Weights of a small GPT-style language model, trained from scratch on English Wikipedia.
Training: a variant of SOAP for these matrices, 738M tokens, 5633 steps.
Each number is 128 + 24 x the weight over its row's rms, rounded and kept within 0 to 255. Layers, rows and columns count from 0. Numbers have three digits each. The size before them is the row's rms in percent of the matrix's.

# down: layer 5 MLP down (transposed), 3072x512, rms 0.176, rows 1973-2072, columns 320-383
# up: layer 5 MLP up, 3072x512, rms 0.118, rows 1974-2073, columns 320-383
down1973 106:104110127130152119095137134101104129138148100113129105139128141076164078168116131091113095134120102125122115109107126089124146084129097084142167133116153150112116142124126128118159149119120084
up1974 089:146080124127096122089129091110135079166123087155105118100119147145111146137098163156097105152120164126148150120154167096113112094079142113157107114140141114151157158099127122094134202105159144
down1974 095:124077085127062187132113143123129115137157109119181120138124143151107073091121101154165119136150109128130154082200134104140089161115150119125119127138148106122133119106124167140100092150138157
up1975 110:125144149125145126162174089137110110119128152169110093126151122144101130138148134077071121139078115117182099127151137135152114130188168130105135155161117140132114147158191128126118134149133144
down1975 108:136121145154090100118107118166115120138172114115128131135167127126140122108146125129086132133114152114159202125140084127176156087085097135137114122125134116145140098127131126133125192125124148
up1976 092:190151090137157164169135124139136122125085137146146107126197150111139102159107117190130123141160118153145108096112117116171067089160166148116114130121109146179118188132104159124137104099129105
down1976 101:126151090127133163112147143132124110169135164108116143152163124115119149157179115126153084165119112100146140123154178149130110148086148191149126129115108123146156138131188141095110136127154169
up1977 082:180120151102123139151122110134110126126165117111080128125092181158135155157117112144139140100192160125129176108119107141157142136120115115122140115133124145098160105135124120112131157153149101
down1977 093:142132148105128169134117093090106103133158061070167112089087113139137099149176104158141145130140153185162158096152099138148179112113117127089136131101118144156155125096116087075112131144111104
up1978 090:126124112103137112148122164100137127103161152117120067129113088129141116130160179122123136105157137155101112118109151147127126101142109102122110125121109072139125145135138109144100170107098127
down1978 095:110177123139141106151140117116119145139131120157148124133120106078109105144123118154149134165124118172130128155103109144116100104123109124108136107142080094109129102142097143128160113112118149
up1979 087:145119161133132148121116136146131147160154130116176124172137123103136113143110129181117140126122167079115134127110146088149140065117114140104125142108144188107148116116119124158110114110120106
down1979 095:091126099146112129157127123119119124116129126132131160112115125123093122136144161094128172145139158156137093115138108137111136146144103133138108109121182103093068123123109100124128147114115075
up1980 109:167094125143188127115119107176112111126118145134167129182122138117185112134137179144146125154135128137113137086135142141152121118151124105085143127138184110158125105163140147132092148098147156
down1980 103:130137148120103121121121163168151142148110136109163117138133138082126108105131090127076147169121132135116114109138140118125144101089131115166083169110120151126141172090121115154092109112130140
up1981 104:135135116135124091119074168157126136129124138170146171142108122158129102148118094147131066189112119146144104179086116082151102130137113125103125098165122101122123148085161183121164093126080113
down1981 096:136121144103155142156126156110129135120161128140145104116108124133134139140099163165121159134150110088106144095154177129108113113110177202130119134129166150120127102124101125159074115123170120
up1982 086:139097104133192126104135109144098143130141143113080138103102125162127151134143134105112085057122116110137140117119117118140122118129141071146136146116077098156095146151093167175120092082116099
down1982 094:118110137136111119146129109131145153149155133146096108082105130107137137146154126163141144159125105115160114159127130151121089141112152136126108105115132103120138169156157150127144112137133114
up1983 091:109133124165085146099105109115171134151162139123074134169132093120109087101115133103102138125103121131114153121088117121086129059127160130145130118109118150116138113122094140146106141141163136
down1983 091:091118100099154129144153199159109149172100135121147116165108142181129148102122122136142103142139117115142132125126123084128100149129151113160117159169124097099088150132124116116147170134109087
up1984 099:152138175123111151171114097100142131093111113118176167122117122133128104125103148134159129117174159173102140117178130104155121097075156181134136101138122159109144132161145146145136115114149186
down1984 102:090121112104097137127126139103140098114134096136101107116103126192110164131146106167156113132131086133187120095161121136159134134144116094217105160129094109134098135165146083103123158118109138
up1985 115:138093173133099144108121099159125086121151082131111155087116099091125129111101118138141140152136115125154128112128091106124134125122157093137112167156149119122099156135092121125147104119104138
down1985 121:133130161125113119190147104117093110121085127134130128135159122112152120101121123142133116125115109107118121077089106109167115081131154149149106138102169133124116133105141135119109106103110151
up1986 091:121186155107149109115121142131154117148125116077137104135132095150151146137132091170090107114118136138128123085122098030149141129140155088092157141124110152095102136152127129145105109071137100
down1986 092:153126116128128092108159101100116084187112120138062107167151149149116093132078160108132112119149138168150129116138132143109126133146138160164145106141150128169151122117132116133172114172094116
up1987 097:118142112132110103126097110114121118114081123137102171177152086133109142119201120147115162139122124144086179100089128150155172086103163132160136117103127136153100108106121127145129109117126078
down1987 101:134128080158083139141116079106116125117102134126110200168147125109147077125099152177128136130087125169120148143152106122117169133113131130112173130108135146146134136161135112091073109107101126
up1988 083:155113100155166134099156134090120139175167144111102092138138148120139122143116097128132126140099146115102157142109086138175139094117132101107095145110153146114184118134144136121163124165155108
down1988 092:165133160107152161157155103109124104114196135100155120135146149070112148118146145137147124154111092133133140168145114127084144147116138091135143140145130159158109143164080147135091111190126170
up1989 094:112103137091105122120149145106144115121134133128104127101145139143086116107089121081121086092101150163105176127133106133133117129130176141136102147109144157131081114113157139149148162109142155
down1989 098:123093141132155125155127161055161137117129170149152165107140089132118140112112162129099136092120095095115117107109140108132096083097170071129106119128140135147144129160158105145158114163101159
up1990 107:123181146164105114125140108121136140107086143101081087129082112113111140122098082108145137155093133136129130132154163114121144119125148152111171105143127141104141119126110146137136146133121146
down1990 102:100151122125139123091103094062121141110178118132129131128140119128175119125147125143127092127113092138105114127143149123143112085134111120145131149103123144109153121142138183121131124154148125
up1991 085:138095118145141157107167165072121110115073117114124166134131103102158096105133150092135115138140123120161111134166139162132169179130121110110163144104153132096164124105165132128106108136127115
down1991 099:106093112113155145123162144110140119133113163127108140141151094113142158110131117136094141125122124111134121150120109150105109096133132129079118151121118118128149148127152129087136126141151145
up1992 097:159104104134117117113150136103165141147074178159165099113110117105147155075169113089127143121125149110120100164126123125131135136155122154133144118132140074129133080124108098132110146155144106
down1992 097:154123129134140147162149131145184160155146118114140114053123135069088144135115115090167141144133120148121099088130104131129155125155126121134124159120090143093131113163105111110117107073159113
up1993 088:117134129126109139140146105157129179101169125129134142143082155134165133151092111125144144155153148114160122099123128147120140160136118133126109148095122115120138144101129143124095180142152145
down1993 097:119139141150132158148172153136151126124129099084107137117131146141122146093144077111140111122155105149155151135155183162131208114146128130143132168118166133122128102131145102126147135128132081
up1994 092:164116117134137174118165167107124108142181121146123183170151111080118177123130123108134139145148118139106108133133088130078158107117154112123126131120160118145111103127145147135146104152154119
down1994 101:135134104081155097148119111122124113168092149169133121107188109149105106146147136182149075088117155135138119142113137135178136140091125154144092109151121078155141109134112161137105133118135137
up1995 108:159084109158109165155137152100106083071131088137126098132139151132094128129125142095153142183167116129117140170134083118143093103130144112133122186117166099163081120135146158122144109136137150
down1995 111:153160098144126114144141159144122102132133115153119116130130161091104109118115154122066185120131111144132164158114140097127106111136149115157139122126183129084129147131143108136174130128120138
up1996 107:143105116126158145110102134106125142111137106121146133095144105098158146136131143153174109106141148111099117140120104099185148109165124152122124152138142162118149105141147155116124120123154109
down1996 105:086161128145128145133148097145132141131155123139073107138119146220157105132087133133156148135099124124123111124131149122102162163164138114139124119117146153144109127124123135104130138104101135
up1997 102:148185137128156130164105109114158089171128121128121179119114124116123146174088102111130111075144152135119087125137125131173138129129174154128127112080088097118138122108133147120118114099141142
down1997 109:132115133135083098147134128152116097145161139182150120144165113125126074102152082150110101114107167127150124149143119105128088129092131125137136124137073143120115109094140132146148143145121155
up1998 092:134137117127128104161100127188134143131152104120106141129126123146121123154129107123080156147118096114137107132126112156114098144115106124149088131146084140138111162134127145120141158124109148
down1998 095:156098114126115134103160137158162153139136103074117137128130051122128126127095135113120130137129166112146138150112165175107167183158136125096136096145102153114134111080086132122130154108097155
up1999 113:057102092148144123137135115111146113154095131140161126137140150130189139120117126130124149139109120123136092132087122157133133120118088165168152123118137126135148130143108095107140120127109147
down1999 103:157178154107089139143100141108078127145116112108089099160120148104101114096068107153097136163069142126116163088162127128107095158090178133120107097101144100132138145117148127073111140111102135
up2000 087:110152122128125149178144089117093095115133125109138135127129139145141099132110132106121117112165103140133104141161146151163125133132117126138147110169156085135093150120088122122106098106140119
down2000 095:137125133134154139143130140131102155112131148122144112130118130127033109137143152090170123125090137127127102130135165131126137143125102116156140142087119138189119060108108160151087113135104105
up2001 106:121160118121154131138113130107131173151110125136120121070132111150170161133117125126086133091123137092115128084066110090132188083126093127146115126123150179113097116105109133121154118081136129
down2001 097:144103119133117161136116109091123158134115168116097153110140113149134125088176136133125144102125104118084073122109166114111084119131097117128136112117121134136122089135087061106141142138154115
up2002 099:061126126114122124120150091123108147149115122107109134109165141108147131103135148085145167136087119118139119111142124137137095138113100145113118080139113152111160144127109105076148146129095098
down2002 093:131139135124106071125121105081104141095119134158161142155131130144101131141136105184126128117111091142165136128129150152174182151130123133170075179113097104114134115105163119158090109110122149
up2003 101:078103102123128097157112140157134134147106137131149132108181128151110115140147108120108120122093167107130115126125149130088175128105142122118131169143154092136114146084103082107102116147133172
down2003 106:085095068154130151159095128115118098132133071131105131144131144128154141137096152155113145109114117125122180106147146070114146154095164135135116122096106135110133113114130102149116131153118124
up2004 104:120144177097132104081107132144114128123166121146126119154120096152135121113098147122125155149149131121133134100127096122118159113133104113134150150113126143134100104123135108126096084122099097
down2004 113:109126116102093109090123126106090118125132120143110101121162150136125157106131159149126125176129157073127158140114109132123128161096115114191138110106177145101128073114105155107142103091081118
up2005 084:122135129134127138147048080143123068121145141089099137154118138121108090112108127085136173134142140106108149133124125137152126121109115155107084122111107115186094170065099123094139128088118134
down2005 092:137149131147152135123147127130138129108131123148105175144116143114147100122112098161167154105140140146118127124104114152127158160127129085143107135159102147111105137124103152119119109145091130
up2006 098:119144157157189094130090121111094134100151132145128142107161135101171147112149100124112100125086147130108157111073154128126100107133091140144139120099122115125126148078129113147172135100115142
down2006 103:131105135071198120075131168119175113125103140120185146061114134091082112157155174108141120123122107130103095147095124129122117080166162107141100124089120164148135133101096139102094104152120089
up2007 099:126144144124101115097163104133122155107132144138132119118120153133134153169131143132147126134140107109131132137107136105105154138127170109113132138146149128142141119145179129080097148118133132
down2007 106:132144106185119151134153090133130149120143103119160121111111144116122118119106082139111138129147115093112154161121162173111139130141114128131095117123127139137174160132130094080167138105125108
up2008 099:100110117107089113127097125133135130142118135146133127116112134126111200084162160143158156146133105126146090134154154091119105127108095128120129156147116122137121111145095141069161129085136101
down2008 100:136133124111140146113144083061082130173115141150158167113150105140161122139139119118153184178128117143132070156131141075099112107100117132108146128140129110158132121152096109172160104111130167
up2009 100:134143179077125126127104140135152108134158149083147135159143122118097101133138111120181136155116102137128129122144128121096161131094122107091139139143143125144088156143081180116138154151086113
down2009 090:095133112150154112144194145178110151118120130167116149094105118111185129155113121107106151081153123167105124131097127144143113146176128145108143100159104131128138154121113135139131143085158123
up2010 102:151090086136161157115127144133124147112132063135170134081064129128121123165116124132105145141148117131128187186133157114133096117111104130123139153132104143105111113108102158121107124125109142
down2010 099:126113121144089118132162115144129119090125099156161118127073151173125087125103165093130120111144093124169104099105146157131128095096150108145088159144102135127150139110160140128092145125086104
up2011 131:109096108151100100119114084148134152118114092101152101100109163144124149113142120145163139093149080112152081125113154139099130138131071082141156136136082127136115140149126123152133119115156132
down2011 125:114142132132148134139114127100122139130162166111155184159095138097109115120150108113121156083105131106078122136111106132142112094137141127114133130092125110121132120127138098134127076162112123
up2012 110:123150121150123141089131126112166141104135090175145096102121134099132166118151152135107113098173124149127115079117117139139112112112153137138116115108137165155121128134118129114125176095123112
down2012 103:133122097133141110126116151096126105099091123142087148127146142140166073165108158121125136162118114123104176112143171128143137082109161153087113098109169124120104134118135117124107103127138110
up2013 112:162104119136109144141103122136114143097128132101119136124145123113119139122125105109087141127130139126107096168111149115105118131126123134101123129117158124176070106157148110093139102115137109
down2013 117:197104179114099159093127123144136092107126116137115165178113100191127122113133113098137090126132104160142126122086141136073141123160146107138134136131125139126137133158141167137118160146133134
up2014 099:071126144092121136113140114151159125122146132124113142157122065165104095159102121113128132180139112128108136074061142104128111140091122160086124140176144144136155119145111150112118120136152138
down2014 101:114115133149117136100113121124137149131129132159147111117093114148115124124085111144125116173136104123110178114126137134133104104182138102134121104106117158162135152120128124135122128098105154
up2015 095:145144137145086107088106126149102118155095163105143121104125129125156110111071146126150156188130082159161154107131136120149142075126123095093106169124120126103175143141139105138141142121120137
down2015 094:100134131103096138171157133098107145159148137159193144124151146082110114101147145116175136103150096135151135079141138129120132126122138137107073116113171135096114110111114152124125135122127095
up2016 095:123154114088128078126127129106111117116106172120112152114135088171113136143122151123152107111116124146144139151116127105114136114119120148143143128104111109122121111127159110167184138132126111
down2016 095:148133139134097185121128170131137133121157101108156125123128126105099138131173154124096087121124128089144107161164138127115157117123123132171087141110148186135097134125100125158140132122123102
up2017 091:126143134126111158129119106124097109134130141159119118134111142109106081160141141133158085119170139136156134138135115162140111130116111111099166128161110134118139128147116114136097142114130142
down2017 096:105133112128115125119140106085148146135161138121111149132125154141138106087142123122064156129147149107072142117089168129140120164146131112157102139152130144118096114152122159117144083112141128
up2018 082:098155165153077124088128108125162150144101148124154111140126115137100143139113129144143140144102141127095109148125143117104124110130105114142103175120116097124127135120125157108150123158083130
down2018 086:092109139134103104067127132093138116103126131122185153180131135135091154080120135170133128133124136142095093145090113107128167087112075088110090141118102132155105123120146128111107091129089166
up2019 078:152132119092135141164135176119183156118129139199168174144123130144124141087114094106122175131119162127135132090139124097096140083098150115153134189147087139119110125114149130130124115110093117
down2019 091:099142126114154122166154124086110134134107117120141145134135115133178130175098123161113108101166122148159135160110107153066124129131145070084140129146112129103167129109122124113131131126115161
up2020 095:118132138113131129156104128164120161096109157114128143125150127146080161096134091091124135124150118117154149167133169117131101120121109137158109139143121134152114158122116083161148144101158148
down2020 097:118095128176135125121118144142129159127135127117104125149107164104165109130115112148101144141119114100093109140120097115122131109109127083130147112142150189152141121110102101137111142134152124
up2021 105:162149139138149135160144104186124113142145149099168102104141129164107149144129163158092110118150141118094136160120139119109130131133130170102100134109114097084117162112156140072141148099096149
down2021 107:137116101137101098166134103118116096135131118123149102102154110129157159148131152077152118127114126139098134131145155114086179123121086171156119128144108127073112080133144170138120125112127147
up2022 122:121177123140169127143110128129149132145144097095121100129084074127149119136159098148118119144130105168125094109132113122155150119127083084138148133094112123110135127114138136102154127145101134
down2022 105:145112164107134111076173137135178109107137199168124106122131169159160130138125139134137126133128157099135136126112142135100098136184165161122133095121116120131138148089117102103143127149131131
up2023 128:125144159171126136182141131154092103123114170124111129120120148106120126108118088170111132080130130055118129167146159128116121144121153081096056137135098158147133125096102135111149139110103173
down2023 116:144122096102141118141122098136138112165128125173162124133152159153140100116119121099148147181141129127162138106160089108109136070147135130172127103133136105111148126130111098117151106173111124
up2024 094:114146129175132140129134137160115135123134152115126152104138113126153125152148125090135144074090105121145115123131155077096145121107086088148177150106122151120091121135051096135143142184127129
down2024 097:081144141131161151135130120132127114168123131102108189112097150088097148145121131076109139101178126079136150111136107099199132100157121130121097129139123144173112151130118139105138147095153135
up2025 100:131130110130154175154119123137120188122129122135100106133151148112127117086162093128108189092131098114114151151095116071125135120129120149150150168112151102123126122136134138111153089131104106
down2025 097:114110162114152088087163099163108111151159128101077119154116119157156158150154143192128144127140121121166130109141124119133096123162098172091098110165157100134133128151119122156155131089166175
up2026 077:122166118178170124116069129125121127131136138125114117099127105123162120098123093146115164127082120153135113090102132137146110158142119123147150159095178118143109129115146133102155172137098143
down2026 093:103120171134111142119119148105120136104136146157150145135126120109159100156122164139151109147128124153108128127113157121144123104150100196174127168135136132171119099140103171112124162108115136
up2027 114:139095120147107129105123095143149132139122145129122116130111144131117099102147127121139102129134135129103126134150111145138093124156118118143137102114132116099132108129132106105125117116118112
down2027 101:095142102127128126139115166133148153126142150151151105166133128140134155140112128180133120098106091093156174151114082114108145144126119129116086082129126188109114121122133125115118161137096098
up2028 114:180089179076124124155144146139130127118143150138140130152149156178128115119117136161143127112131155143098110110107138137142111096117157104085120142176105183100147137098100122122116117153132113
down2028 105:091149132100128156132148106133152132087164180134129114133138055157100159126133123163112142146117101147182111127157104117142111125118142112170134104124135124118120135125132058118156135110132121
up2029 096:112139121129171182151121120118126148121132127118161117130175156133137119138156099133123153150136167111123099114098076195113145131112116118139122178124140153131185135151093145109117046110128145
down2029 104:174069148133150118141140143128126106122182136171112148116158131043151171153130126133133155169133105169153131150148127115094120104128132156122146147111168099116104122152114124123154132130113068
up2030 088:147123135143162103090145141140145124130129102151135121103136149140133123154126087122124138154106130131154125118104128163127155140125111107118116126115157144107123154083123124180111084094071112
down2030 092:063069155097148133104150131149152127132093108113108133117103117111118128132142143115113150107149110087136135132137150138141121158156076150132159138138116113128098107092103117097128101152146144
up2031 104:138132092129138129114110147144147132121115105145075072133098137118143144124124103101143100139142101175123123149123132136103148131113162092137156066141131118125122112154163103136123145132109136
down2031 096:097103115162139128114126123082125140086148148115134134142124112124115134128113113167126147102105125110105085162131129090145113091145121155127110172154107095115105143197083121195123113161174132
up2032 102:130114168109117138122138127083133092119123132122141114154148107141132126139102187119161136106091142103108123133130115100177155098108103136100136122109166132180175117129106111119117103152134144
down2032 113:123114167131101129146090133124110125144131121132111097106210103111134105147116128055182121103102158112122137114139134094163142143150070150142111120129136075149092126128133147111133108136142099
up2033 101:134158133189142117140144105144140072174140156120113171112119132106147146106127155097134093126131123132151121153097108088058164108126089146119134129116113111142160134155131071153133129180144099
down2033 099:111123168190133170126119190140155107127154115154136110163102136134105120131113096161125119078091144148140124093154129141134141130121135133162077133110127139160078146125153100154120121153130127
up2034 100:091163133123146113137135131090161154124100156128156132110108112114137132138157120112129157113152169125141164172147123109095127121232134140156124111110114158122135084123144161061126139113106161
down2034 095:135115113118121119097106153133107161143183145094136111158130137136119140119142109145143142105093131118091150159144174092113083103081147170146166107111091160108132153108126122145138144126158124
up2035 080:139164128137123165102130104098100091089087122140165105155139130133138115113118132145116149153148104105115146155146123114137087148129125139184101136159128115141136094167184105102114157159099148
down2035 090:133135171108118124154106136111121136132118137167130125115161165154206109134129114132139140131111144164133142125150091166127113123084097120184146145130124135126131148132119136142151127125148119
up2036 098:156074163111148118131139086153141143086138111115125067155122149116188122105111149113142165116108160115150128117112147125174136093113098088099161119131138137132127114114114129055097118186115126
down2036 095:170140134132148134148189110119097117114097123145130105147115118139129160167090110142136119196122134103182101118123151155099096147107143132115148136104125102179129101123167116139117081132177107
up2037 092:156090102095115098123138126126123145120140119152136122147154105165177111130121162103144080137159118157150115121127095118110115105148119131124107135134123130135149206120112118153133080161109117
down2037 098:116133166123110131137166108145159119131136094114164096114095135125131153110136161102108094147138137081131112133122108130105135123156137145102118136152129152161190139117131130099129114161164145
up2038 086:112139104083183137137130121128114158112144122094095101117120166144160130121101180150126101155105143141138147117105178108127120129117131133154083140122124116120136168121136131096136113127058169
down2038 089:138112112195139070159116120108137139160140102135101122159123157129135146147144121159127149140151118161093129135152110148114137099132121156097133134112147115128098118104114089143137110134164122
up2039 095:133159135136098130091132161160114133110132136139101111118127122099098120144161131134137128167137108079124109147111144116122110094139134136141124122093137132116130112127152139079128123132158128
down2039 105:162163136165163122152110117117109051155133113095185142095132157128136133134138165160126135126130173115126109158130107074110125127132079153085115143141138123105137143137126099131152141117068118
up2040 108:123110140131118128126119056168157114172165141106125118157153123139145152102097108109158120125115124097141106136107100132092103142110162130131136117148134132127098125132132145145127141116161135
down2040 102:106128128105150136132137079078155119121153130101143133144153092143107144152172151120102122156124155086158094134145160123127148163137127148129126117114122134152131128134144121136093147163107122
up2041 090:096143158119153130136145088114132121120085097137144101087119087106103164137110121100133122153113116108169141137176133183131163088119098094180134171099161115146106131110150138112064108091072143
down2041 097:146129128155124119148146124116129126159125137114121091110069100145132106166164130151137133137104135131144153133173114128129133130138169147145109110153089169148195118119109195150121129136121126
up2042 092:099143133119089131135117114122131095150158118121112146140147144169162115135136125142166115129157113147143096154135149165112111146127174139139097125091124107144115141137144108126125166149132114
down2042 095:136099098160123155072133091175161103147171135134154128122126116119143148133101152144139116140179127145106101170082144127122141174075130108163151107181123135110147131183119143077103161129156154
up2043 086:182124146169140149111106141126127117102177146106121143135129131162143114120077152124174085124092081119144156126134137191135105137123090152093128175157142162134095130176095177135106105115107106
down2043 095:150094163119115131126124113093098110113123120142141086131137177126119153080120096146114133097118140152121144151151140142118157092083114132110141125117119135114100125141097125116136085100094132
up2044 110:161104159153119094135115114114156127148152095102124133109080116119154117123138161095110143151154123099092123117142112162108195109111116116147153114129104124156140150125112078150110085163110145
down2044 099:131121094141124143117096142096135141121095142174169057119165157111074152131114125130126098140133119158133072157152143109104114137122121146106135143143120102108116156121124106085117127144138115
up2045 096:102135136124167134138127138143117138121115164160160130121105145134154105105117165129125135116186124155127105148080126142211127144115149134098166149137153126131142087127149122162161094132158140
down2045 097:124100116139170113117132127132074116149093148127131110118129166097177180111121120129119161141146119116144098132131111124133105116151155144134113115133142120101105112131125151117163121118157146
up2046 091:142120151107147183122131105116127140132142156139119141142078165149138088118141121146159154106113160108101132130124159157173068133166159110172171108126148129173100158121162117121121080153136192
down2046 102:117138136197140130111107123095108118126129140133124180093126115115129128100145108135135137155181144111131143163110137121136145103147111110145140129101139130148132137110192098146116116154122147
up2047 084:131115141134142112104113156137105130134152094104146077160153132131123106122106129101152148091105090143104138090110121100129152149095140149143145119079127086155082124118154111174112090107125114
down2047 095:139117152121154135152108140182121109139125130099126103115114142110102117135142119120125162117145129142123080123124099140167110116106128131100106148115118122141118113134089167102154157150138153
up2048 102:127091111149121117134128166130155128101135116122147158114130161135130107107098118140084134151116150159136120137114102138118116080125128162097067113139139137114154151113129088074129092119094135
down2048 105:123139104131111117114116152150175171096171144129131151150128143124137062154102104101094126148127162138138159140115075142119146072146129139132118174148146178143117102084099134175094137138132141
up2049 085:170180120167125152105131097143118120130129123114100123130098115128150154074140088161141150160111131134120136103101121146062106090129119135109139175124140134141151175105129071113120134099134143
down2049 090:099101165120158131129119145117123103140175142135147120099158144100144076089179151113140136110114101132145137159148134122129168194106142100158126113094119122108150107125110159111127102173113140
up2050 087:132086102125107138109145120120146115125111110095138120108121128148166119147161112113180109126144127165134141094142092106170108124141137121131116113112128134134176098142021142101112131095085149
down2050 090:129138142147098091178130145114131096127118125094096122123124117126158142085102156126127124100152079141107123161130105122147136130111118117137083131123122071128067133110080128122084146105136088
up2051 113:157099139174141156086102114148160116102133086135153126115119137110137152134151122149155137139045172133132116122143156143139142148151105089148127102133144083141162091094077094106132185157095118
down2051 110:166179099153121114136110088144164131134179132124142168174108147100156126095138136108101086114138104151125127180095107152140181129074149120121155144127135164099149145117124125082132173128134138
up2052 128:114149138132111191118137138152115135106097108128109121136130093100163154142117125103133125155129121179121087105137148118123098124131142125124094133102173165094138132130129175085152104166121172
down2052 110:096139087169148101177149105158137081120173159144124127146101112135178145148112083138087132114104146120138167164111093143142148099110109091165139116154118162124155154094143149130150121121130094
up2053 092:117154166120114116110137114101058157142107163100149123172097114119109098128131165128124110117108150176113075107128163165139120110159102078136167042101134103150141121110151102134147093149118116
down2053 100:121158114073099083108134110108151118116121102136132113099122098128151096093165141150111133119120147138150141151123139067162155091122131145138136107101143118140123143095125122130151109090145145
up2054 095:171141103198109115089147122107138114121175122115143141132109102127147121145151151077135110169146144102085168140104133145130103119113132100088114115125124100150093129089117129137125139107138107
down2054 094:112143144147125144126125156094190113142147145116146138107111164143100104113175110163132154133077151133139133111114121138102141134170127170139131171148106162122167128132100171175131138113158173
up2055 096:107097144155129089132145138153125121122124125163118119112115148154193148135146148174131121173152161179122118122158149110121115133075082124161135115129172188129133116126094106138161113111154142
down2055 108:117153151129114118134163121093112097113128149135122200148151137105159093163120117140150122156160136149123163151149126136107164141093099107145085141177126124120098128127151108173140142156137102
up2056 085:091077112156161145120130176125117114118137113172176079119110122113124149135129109101121156157129146126148129085118097070139136150138153146093144133108101105166109140119122113164121115169126165
down2056 093:141128150130184151141116131166107086117081127139139129127080115087170201112137092109122078112139146108137111148145147116151124143145091065121133118109109110111130160101111116107090179163111131
up2057 107:117160128152115095127117141127134119134116125132108156097124167095164093099124145130163112107154150101136123149156162153135138113141123117125134178078162130121126149121129078107129121166093183
down2057 102:168139136103112138099132100135127133158139139133105099123144119136112130111110135123108165139135119140139129136120127116123128145105154155124116125170139111133127108080147117155139155117136137
up2058 094:159126152151138090096106142118114130099131164109101143112132105173104130125130135108154136089102139125120144095129128115110118132103110124133144167105117112176115126120113119129130107105144123
down2058 097:135167098104107127182095134118148110158152128113113156126096126149117116106111112147114098124130139157142129097159129116172133119101079123154114116108124104125123140110116139146110065122150146
up2059 083:135131148123118112126137154127130095099121155122166133114132150146164098139153115230122115094108168172148127136126096096171130065160096113122135133159145140116121158129107169103100091130146146
down2059 088:105123102128119145141175122160173093134160116125093157160144088130152144128122090132153129117157121123131133123137153131086165169117136092147116123119126089130112080114119114080153137132165126
up2060 089:125120071078122102100112127137120116122126123115113118172121133135132121142154139085119106148112119134115153155131164125114136085133080116134157132108148116193124125119128164134110144128155117
down2060 092:117125149135120125165116112104094156117153127106126125137121137126114168131107124153110106140161114130173139120160119102154120096108157130108160118130157134102132095123154087104147099079106158
up2061 091:133140116121138143169126127124111150120154125111155098129142149096137116113142112113103122107133165118157105098123174109134150102130106142113128152113136159120151118126113135147137133128141143
down2061 100:151137125136122135146157137117139140143107126108127118119111081127115151149141130103099082089170113104115145163098112141134082132137112147120142138080131141160127123160106136142112124154126114
up2062 095:103111116125115124130156107168136121167169098153132181101095129098104118125126126141092156159141123134113135113136118112143113116135114136129131144152145113088108118136111118160113121141153104
down2062 101:149117097138146148081178146104124126124093119109181138103177103146137131156111135098133089123129135173125144109115104124118126166135155135120098084145150116141122128140126150139151119148091139
up2063 104:131119098171147161148145104137148165133112146133154161140151130116148093108168142127176089114124088106111169135164119157100121141130117102154138134149121149153179137131146124162110158140085146
down2063 107:113140150109113073113153107121132111126128138148124128137114115177114103141139134118146125113170134119103113116178144154151138138105151101134125121141153149151136095125125117126153140148114165
up2064 106:141133099094126076103102136140128144134125130157109112151081126147160122126144156163171123122115147134104108112091113156148164140153086109118134109120166139160154164111178121147115122131100163
down2064 101:151088113092144125168147140105093093141113133139144152118156133123191108131117129106087151092121130158136113140145110084135141100113138158187129082147129119112111115165125166162146129125122106
up2065 096:152148118111118149109167099165090138153134160109122126114131171125124131126119146156092133103183116150108135123087152125142133086097117081114112119110143133082071118123141153117134141108118112
down2065 097:120122174134100089125136081124156167135115121129141105110147123131129151143136134129127110135129126103128151161115104078134122117143112103119130109108151122111119140104107075150137131134135136
up2066 095:129145128079133125090117113142131197180107140127136117099142149114125122096122112124121129120090154094092157128147155139161140152120156147136149164130120189183150142119122175096132148141112116
down2066 092:131140152169156130146080108095150141095138113067105144139097101125138166102118144127165147114149140080095078115158096132170135161102113104077101153125120133113131146118108107094109130130120115
up2067 095:095157188130149149119131108150130141165176140118154186092115122124124081102146132134189106140135124146127133163113148106115126170138149099162113104148099132110065160110138114155115120151137106
down2067 102:155131137133111114165131106151113129152094144124127135159127147184152118110106131161124149143101079129127096125098148101093106103133173162139108077136115121105105125109117138123110107099109092
up2068 098:135140085157145155162094138097124107133104141089112112086123126112143120121111128107128144109124121133194153161125121117087095098143119082093115125108166123167151143103105121098119167144103130
down2068 094:130165136127129151133166113134155109123128110140127141109129152111136114102152142156131115106138163146172107099114130114103107111081115110126131160137101164126124119113126073151121148124164151
up2069 089:140106105104132131112118093166126099132105126159136195126130105087097096113117119138092083150157075138133129096137104167149111160142152143148112153150106139124094130126110096119105136101135107
down2069 097:114108105130102115116141158146131101103128156133133127114152124119123153100124115120144102122091115152127151175096103184100140142121137099158155144145141127107117125123117137099129122145151135
up2070 089:132125150140130148140164126112140103125138118151161119139148143112113117128111126115080138155091173157090126162140106112157139147136123101135142123116122162143069101089131096132127133099150162
down2070 093:094137143094136088104106140133132126113133149119150097121121151103104129125124098129111113120123135139135105098161104112173155136099145124135154123085079174141110141105126136125120090103135149
up2071 103:128115112098157103141102123147124133135157088067143162147138143135139121123124092137160133105119117135158165152102105109131126122097121105152142146093112092116126124127124122133107174095110114
down2071 104:093131121134126114157145146153134142126123141120101135115125097112087125106127084096151143103117128140138143120150160185119116106114122122107124151148114160126065094110134149150110095147134140
up2072 106:133138165097104097152135129138139133117186143137116164161133134164126087124145115120129103148112135112129088129160167111116135175125105148141110042158115123107107154127132165124114132171129146
down2072 092:123128120173143129143128116125113136152117102115077132082102180147117181128115132082119134162152108121092140167120139145139122128147156115058127139105083137114128105130150114164108096076131114
up2073 106:105098137178127138117141097111071100141121118099126177102159106118114126136181117120127103079153095112122120154108123115106115118155130192128162142159145121174147146149141141109153122149136092